Part of a small language model's weights: an embedding shortcut, weighted sums over earlier layers.
Each number is 500 + 25 x the weight over the matrix's rms, rounded and kept within 0 to 999. Layers, rows and columns count from 0. Numbers have three digits each.

# layer 11 MLP up, 512x160, rms 0.156, rows 315-341, columns 80-159
520524479482524496493501527433513498534477498515513490486466534479489508511525473488499498487466476489492475559522489530489534517457517513508536469508464453487507546473503501501463531477450467484501476476484473521540484493512555509495507501
544484499494504488480515486476535492559479533510467477513447509507517510507495480473470530511462530502499487501472498550512522512518522532492507509518523521472517527517560511510525484481496510502513493522532492484498508524498481489504453522
506484523501499500490512486508504531493474530461459441457481490486496462523486491452500487503466472535504520518473530454444501478453516465520502475566520514520500525487479508471478486438527513471519498463556472474491523479468511497477507507
501531509466524453506521456491504482490479440523479486536501507501515476472501442458513491491501513475523507514499487491497501478487493466459472523504509524501495501477491524519475464498474500484496513526507545455477473491502433521568441509
496559519478481525494481450470465512490507515511530491535528574510468481521499522481509503511482505505527509516471540519563494519545471526487514518524545484483530501456468501515505503528503488512503508474487530440478519497450509507495478525
524531527518515463480522546503515513493523524509508543509527480502494495503532466497490537517469491481518465453500459481480502523444512463491517518508491462512513515501477486507481441525485545477481516478487468545479489498489472497462476480
537455506492509545494481513520542512445526523488523455470469534472477507493491503506491502502545469518516466506487538478493502476476500505452503501473520514496492487513484460525536476512489493538514506536537473506482497500548509524504544465
538474516504501505498477502514503459520478484497507522474549499488540466507503480535503496492482510497539507511484519526501528470491526523471483523502516494493490451492496510528493511526516466523517452547501506481489464519501481500447501507
480510479493499457483517503551512466540491479521494502464457499501511505509454543483449449485559483449527471504520487456495462542502464535532524482479511496501455494547461516496438446456511441476478539494465525530565458496495534511502530505
501489511501463495454496481460526493477510461469514540501495510512496476492505496455518520494529490565458435494450449484514472500466492505536541455521542509502527538507522449522485508470495492518467540470506455513510535507471530499496497491
533527470503491489498499500509478499564505500479531451502476507505503485528506484513522472467505528466471487495482502537516593492493488505513524545491506516507479513480431456524479490540504499493468520508534509494482459468510510502461522492
519487512541503488509491527522494502495465520497519493491466487463539525490524494484553501520583471513477511510482505519486508519486523521476494483540504474471479493514496497500460510499521488483462531486503483525509458529471478455497487538
479492519488468510507486519541443466510462555495528510510522506497509512502457542544512505495541493531502457542515485519523480507524521494497490505540527494514494541523523465494495491496517536496499472454460478503460523465548517495521563510
488510537520485482488465508502526490520523548531524509513487512520513515513497516500457480496472538519489529473484542523513508498482440557510482492523474502515486488483504482476478486456507489531495529466517528518504505524486499490521481536
519551534547491528519459491505514491524478529519509514506449497504528490449524481509504494524461486555489470534501474488527516499494505490505518462502500452507520484444523550508513511450484499470474494498486521498472454521569469497527541527
505518518505496515470502509484464492500527490506526478486479483523512476496486488485478497496511503489470489465496525478489513472527517518500495528484517493508531521521485507520516496546495469482446482473497492515563499465504486470507492495
511516538510453489475503497500502454493464482483467505476535465484442425521518458508518526517490492473516506466498495495529468511511536506544542526455501512502511494502510466507485499468516520476535484506478536495476491521536516508497467446
520527513511453537478530470444521530456470489479458459535528514550500489522467528440518476483542487509511506489476482458454525475510515524520523487490526499514496487476460486490511541517487519425472473494537514535481536492474467484492492493
465473496501500521506459525541496508527500476500521446518469510508519501527474497522546525485475449499483495515529443446500493496502468493498471529521497484481542507495547478481503506522477539499496505541483510482501492535509511492472492544
474512489545529503486519496496457495498528561520485479492485524508481489511538476539491512487513473523506468543460481495491499521525450556510518475512516516507531503487507482487481528513504524498512505522486507502496514544503505498526493464
516509525557470501416498496506492485493515509515504490487498513484469463475511524521485472507499495464478468510508523539496529520527470519494493513505494490446519507520492487523503492469468490512529523545529497512484503527479513444534492550
495489464469490483445482510499461511476490455487473512469514467476459524452555544518503464485511496506526492506472478452548529502457511483522519483542523500569525523478530513508484499515509517483461497468536501494492522530533498485527560533
540490544475457572506501490499508476493523541514528497495503505517548525491488525483487488486505466491543513536509500499515484487523481500434547488472508504539493532499504505494467529479509459511541436514520502502494520510518463537494507490
500496462515497494493483535504516499484509548469482510487459486503484507483528485510505506504521479492479480543458490463537523502479517477481530495495507517487538529543530486522517502481514526458504495482505477509491524511490489470482511498
512520485527522500490484491442492489507493559500466559493494498485492475501470530470513503484470510479536500517529448507478463513517503494495489472486482442491479477458489486490498499487487465478547497465578513503481487497536488459515518470
511454513515494547566496498501528440455498476453532537508482450507534488508490490505491475502491488501552489522474478505510503509488571483502531499494515514460497493511479508460456488473584529513505482454536527520483518517525502511506480543
546495487499485478534505543514508481492508506555501436570511491463524496514528484511521479522501503490480502438515479468504496476489469526493494505464474524496487500493538514492508507468505522534513505500531481537488507492521445588522516530
# layer 11 MLP down (transposed), 512x160, rms 0.0449, rows 315-341, columns 80-159
450498508521518501512452477530527502488505505526499475502526494511489486502514493493486511452472547524510483464475531511507517459533486467533462514492490445459528478511466503482502528532517532523484500474485440462497506451516503527504482468
536504514511528462521499492509487502472506488521496532554497506531511483477496493515480483479497508487481475494496508457446450501508484513523493474532489430499523481482500504509498505552489525459514507496546476495471492469494509494497486477
506484500540501478486502501447487512504539493532479536465505524535512489477525496507526517501541528472480536544466512453527522497500483534499465487499506526507456492554521498499516481476470507458491505486529498475501489465511515495510483509
491519540493523472517500536434547536484503539546509537537556498480470514470511497497438467463477520486510493485431542525485498508531549465534462516552535464506469488532484506525488510523492520511484471446511492493492505494507484501512531499
496494479499502498500479501487546460508485511521467496438488521527488491498469494499533502464484483528517530482531492507498494513462532476486540463514498447495511501555492443532535505523512463531484529524464485487560500505518529503545499482
509468481504500486523454477512472491469508449479501468560502506529504484449486517495535480527488480508481510511501501512492465475492440496488474543524550480517518498447517512490530537556509515525489527484536520555522506473528536511547499512
438490463438475508493503515505507486458459507505526504543508483484470517489464433506500503590522485553536514541467530508498485535478484442534531510486559523548503491479517470508491493501536519480451457485492504513441505484538513523503472494
491494527506483474494546496516516501499484455528537456487528467464539476449516480483531481526501533487462488465479510482499518499479498462531522489522457486499516513499465509498524527489522540504478490513500471448494510535532510491475475513
476462505511480530522508521519480492465504484516468519534482497507517483476521476561495557482485492515433513541491527487490527481509489515526499485495477473498475447489474494490464500509524485506510487468519483497463503455532480559470517516
524518513476481507468513481492519499520495492503478503455480467494515505505500507486492494510507515485403487552538495470522496500448536498504491473498495529494503503499493475475542486507502528475491485542474483479515509499538483488479454478
440500492511505494492478493506519515490467508501495525449491468541531497506512492529481502446511479498476501486501455451479476501532540531490495525520459501504483542477490479528542490526532522573497489512542514511489534492498492525495491496
517465496495476475522486527490526528525504484481505513474525489486530481529478475526546459482487508506508470513563537511532492497494509531515488474490522499536574476544511500495495471509514516508510518483515484535469532498492457506505498551
463509524519510527482543494538477509468522486532479491531532483480440516519458467481502496485530512521509531494465519472463525509516543478526471541450494487476492501495512506525445458493477457524480498469510524459489543498488533528499515544
509507509476505530530485494568464491490485517540495492463502489545520540499525493530464492504494503504480531494492536513455474498472496510506494523540501482455494481477484471494510500501495482526449509500531517529553501472509486479515542488
485486518457496496480514523471490524508470447538524500466472488508488503510505535507513492524525463488510499482465494483479535473508518485505480485479519505507540511478525504517489490517481484507532486513514479502470511514498478508481494491
501487498483482504500509526479521552478497521488524501503505480515478522513525501461508489480472514493477500516530465495463516510495529495505510538501478503551485500477503493509530515515485494483545537499502487511519464481527503502493497512
515485529459531503495501497488483483545511525510541524495493508479503483526522502513461508482540522466540497477502517504502467485510507461469510436487512525472480525497482467506511477489489437527487527496499540493516519499502508519483471451
526486498493491483516462477489532493479489498462466481483533507496514517542488521487489511473463504526530477466530509493522496522517491488472494519500523482507537482516507489456537502503466506502539538444550508480495513487471486484517478485
500498502505529476475531507506492479498460509517511493517506470461518499477515486516527522524496511513468446519461480477508437510489519510489460519537494474487474522476511533503497510505494480492524489522516475488477527524473491471500458515
498510468490508530495537496478455482473544480520497513506478527523495501493480438467464494520522502455531540448523529538454485477496503455549488505517484577531505523531465481477540459473501483454501505524505507510493533502505481528543497508
544471491530506522471492498460497526517469470437479447501460497473500448520522544497503544486470512505503475486519477502487490444531523492498473433505530503477475469504510507555485551512444520473525461520541490456485524504501478460496530481
503523526543505505502516475501463512487469518472488531485504518487523481535468519553461486468529519500522456495472538466463527511452529492537488510519507507494525513521523527536512512494522532500504504499506513503547534475522503478511502521
527524465495474481537494528521472505505455466475483489515458557512481453534513552487443543510463535514513540534503478487513536501490537494519530495511510460510483471493482482481512499509470471481493555529498513518557497505521508530508532521
511480489509487468471501503467523529515463499498525489527505502488477499509560452507510448495541509501487512432452535531501472476483557498503475558486502502471504477506520493475500491474493558496498489469531501488529503495512524512502513490
525481530492519464512502481511465508495518478554513478505508476463537493468472464486549518493466522516518471505503505490484498570513498523499519503472494480540491509500504523500486519502509568498505486507460543522496514547472506482479456503
452479522487483505508494520525532512472535485497518491471474475508518510546489531522487539480477484539511486502488467499511518504470484482492497462527504467521544519498514497526494502496490509538452489483547489474514503495499455511483538485
454483486502493495472519530498486514506463438468478478483546484507502510501482525505497485457492531504477493566515533502481523475503524499525484521506541465501503453498538514492491484522504505499505516546509472505482502489519471529489505535
# layer 11 MLP gate, 512x160, rms 0.143, rows 316-342, columns 80-159
492514472538493481502527484453479450518535464476513492526542504503476507477517501514456484529497483503443550494490497524530548532531484549499492519518516516497508503471549479499468497527470510502500516468479478538564477528549471496484518481
485489481511498554470516470423496466504476559492528482503482510503505502488446498487461466506498542506485551519515532520490498529508531510490477523490495473461455481540495537518496526504505514542515535475503508485501460482474529480519491502
504443470517474537446510508518450507479519505455500418512522519504523527519531484554529502498559457465528480508519507478525502477495478504496531530487471532519515552488495477522501506470529458547519527498512474485457551515530499518461548509
479508460502537468541484484528478490519497498515467516491487471478513510482515476466509488483469519468476479481448502504524533461491504505466505493530496519531509522485486524497465508460472452477506491499485497551514543492513497486496496506
527469484561485435483458484554529512480501496524547511538537491519559554482472513499545504517481538516506541497535488510512466517502449484470524556528534526538493513467487522543537529534464536538496510474485470536513479456500476520499484486
471510468484507481487476494490504483471509529545530508506546516452474503486456462478499506512533402503468502534491534506504521485492519467501503481460488524500493478496536474517536510538503511491504506487520559454461466501510512488531490470
482472530535496507516469571485465475500515528510505491523525534532511504507504474497470523492499472508489555466529475467441462477525519457479465505508524544509536527490523500486540497493507457522510501457486574459484500488485448544477542499
515532496482511495525505459497534526480485516509498435513510479496498537501535459469521489487468537492485502518475549474467503517558460529464499465496430545468507498485498464460541498495551561469543518534532502531507524532486525497460475498
483507466525539480525467542498497528513508501479501451475486500504475490484523487489480511486526509462493497486476541510502529516511468537528486539436454503557502489501516523495531541492566501520552496500496493525531469491502478472531531493
518490464466512481501501527503487480527505477499503481507507493535495509574491473461511510452524473508488490466489473487557499461513507473547518499484460504478497495476527487500502474505499492511450519498452529463520486502519494467524539520
549523486525515553432529508488490502503534475455485508497488482499498558514514539495539512487487488490519480498523491531456455505521494463496508501515514522528523479501476478513521460519470490518507482512516519511520515521457517463510509484
500497536471498525509450485479499541474500556522502524497494514517493470489493534508461557524515501491481471468534490488512502528496489556522513463507539513527568495514507478526539472450520492462506528506480571480460448471506523508527506489
479554492476510485524498517497523514552521498527502489520498547537472492530481524506524502508521535495484517492498532514568477485560494505505545472542535432502487489515515495508519485492504544506537488543466517522522521507518515499473494514
503473520534494484525516484547483521465537504509498524478466503503520473496479501463467469461498493462492527510506495515496465519516539509467514490547483487509471521505428505519503461523525468475513485499491496501495526532523469512492516518
510484501550484543494500465499527552486512487520499483467532454528521484503493522502515518530514473495499559492524476436504523500509519498529539530483492510457492532466503518460472481463466483500458483508496506472503485467519510486517493511
491505478523487547474510555483466495482499472494524466539528534498505474484476443508467478471479484477515458509521485532540529501505553519500487497532512518507462470463512538453533531503509528491520511519518475441508497518471475517487490461
510446544509499479515512477452468474520531498501465499510489521508511544528467557511499509507533495489520556480490532476462473499491478527467457505458478500465504509501481486487563479512493484506524461481506477542470544527473555463500449488
478490505556489520492491471521490515494475477510511494499477525459498509498489486515457491423545466523507482524522497468506481499491497499459482454487511480486540500508522474508507475476496494509533478470563499523516499529530511526528444489
483553487441519496504472547500490508489502490509491523497502480438481521509500511492513515481489473476462515466480516542541503517489550495472517495500473532473471483509513530465515473488484502479501518517534524472515523510520502496486540506
492523524519498484503511513496468495482523511482524513527523496481533545474515496520487472514508493483502533523498525485497505541450506498477483506471512509484455511470519508491535523467513468488526506523518525529528485468502458500539528530
478529491494543492482508501450489501477456485522455515501517534543450519499524461544500493479512542491529539481521509505543548504498469491520536474524495509452443491507482526493516477534508504472477512426489495492509514526459516511447502532
491476472539504526505529544540506496520514502473514493524469482506527476509465476511513479472502466542498511483533489519473526466487510551482475485473504507509487484523476461499557536524458545525511555504503492521475470482463507509545516529
492525497524542466513529522450508504466560450475530456523544536485489521490500504529507495459497476520487506513512511521478509519535504519509503481506489514524492509482501510502544468502521524499490502497506469496504513494541488526503502538
553486479473496498536480511507472494505506482511494512450534529441517499545495493486563505495470508492511516475505442454472510497500510490546460514460508500504495500521520515478490504482502502489507517485523537534527565531490484498516468446
489518532519533498470522461517502494547538521502484489486499536496489542532508506520484514520492519517510476474493494512520459502521522539506542558504516488500533535483512499492493489483475444486525552463506483507463505467484539470469463489
517536478481522487481508517482517496544514451505484510577481457515495515477480510481512502508477528458515477518540470494481517485526532507532500504462521505511524489490490497519503494485503516517501504518474490557552493491511486528536555497
488510542517492507528498510487511503492496505527491504505506514484501493458485481488446457492486504509499498488545489486532545499484516506509491528519537478519496539502498469460559465536528483507490459476464493485488504497510505497456499487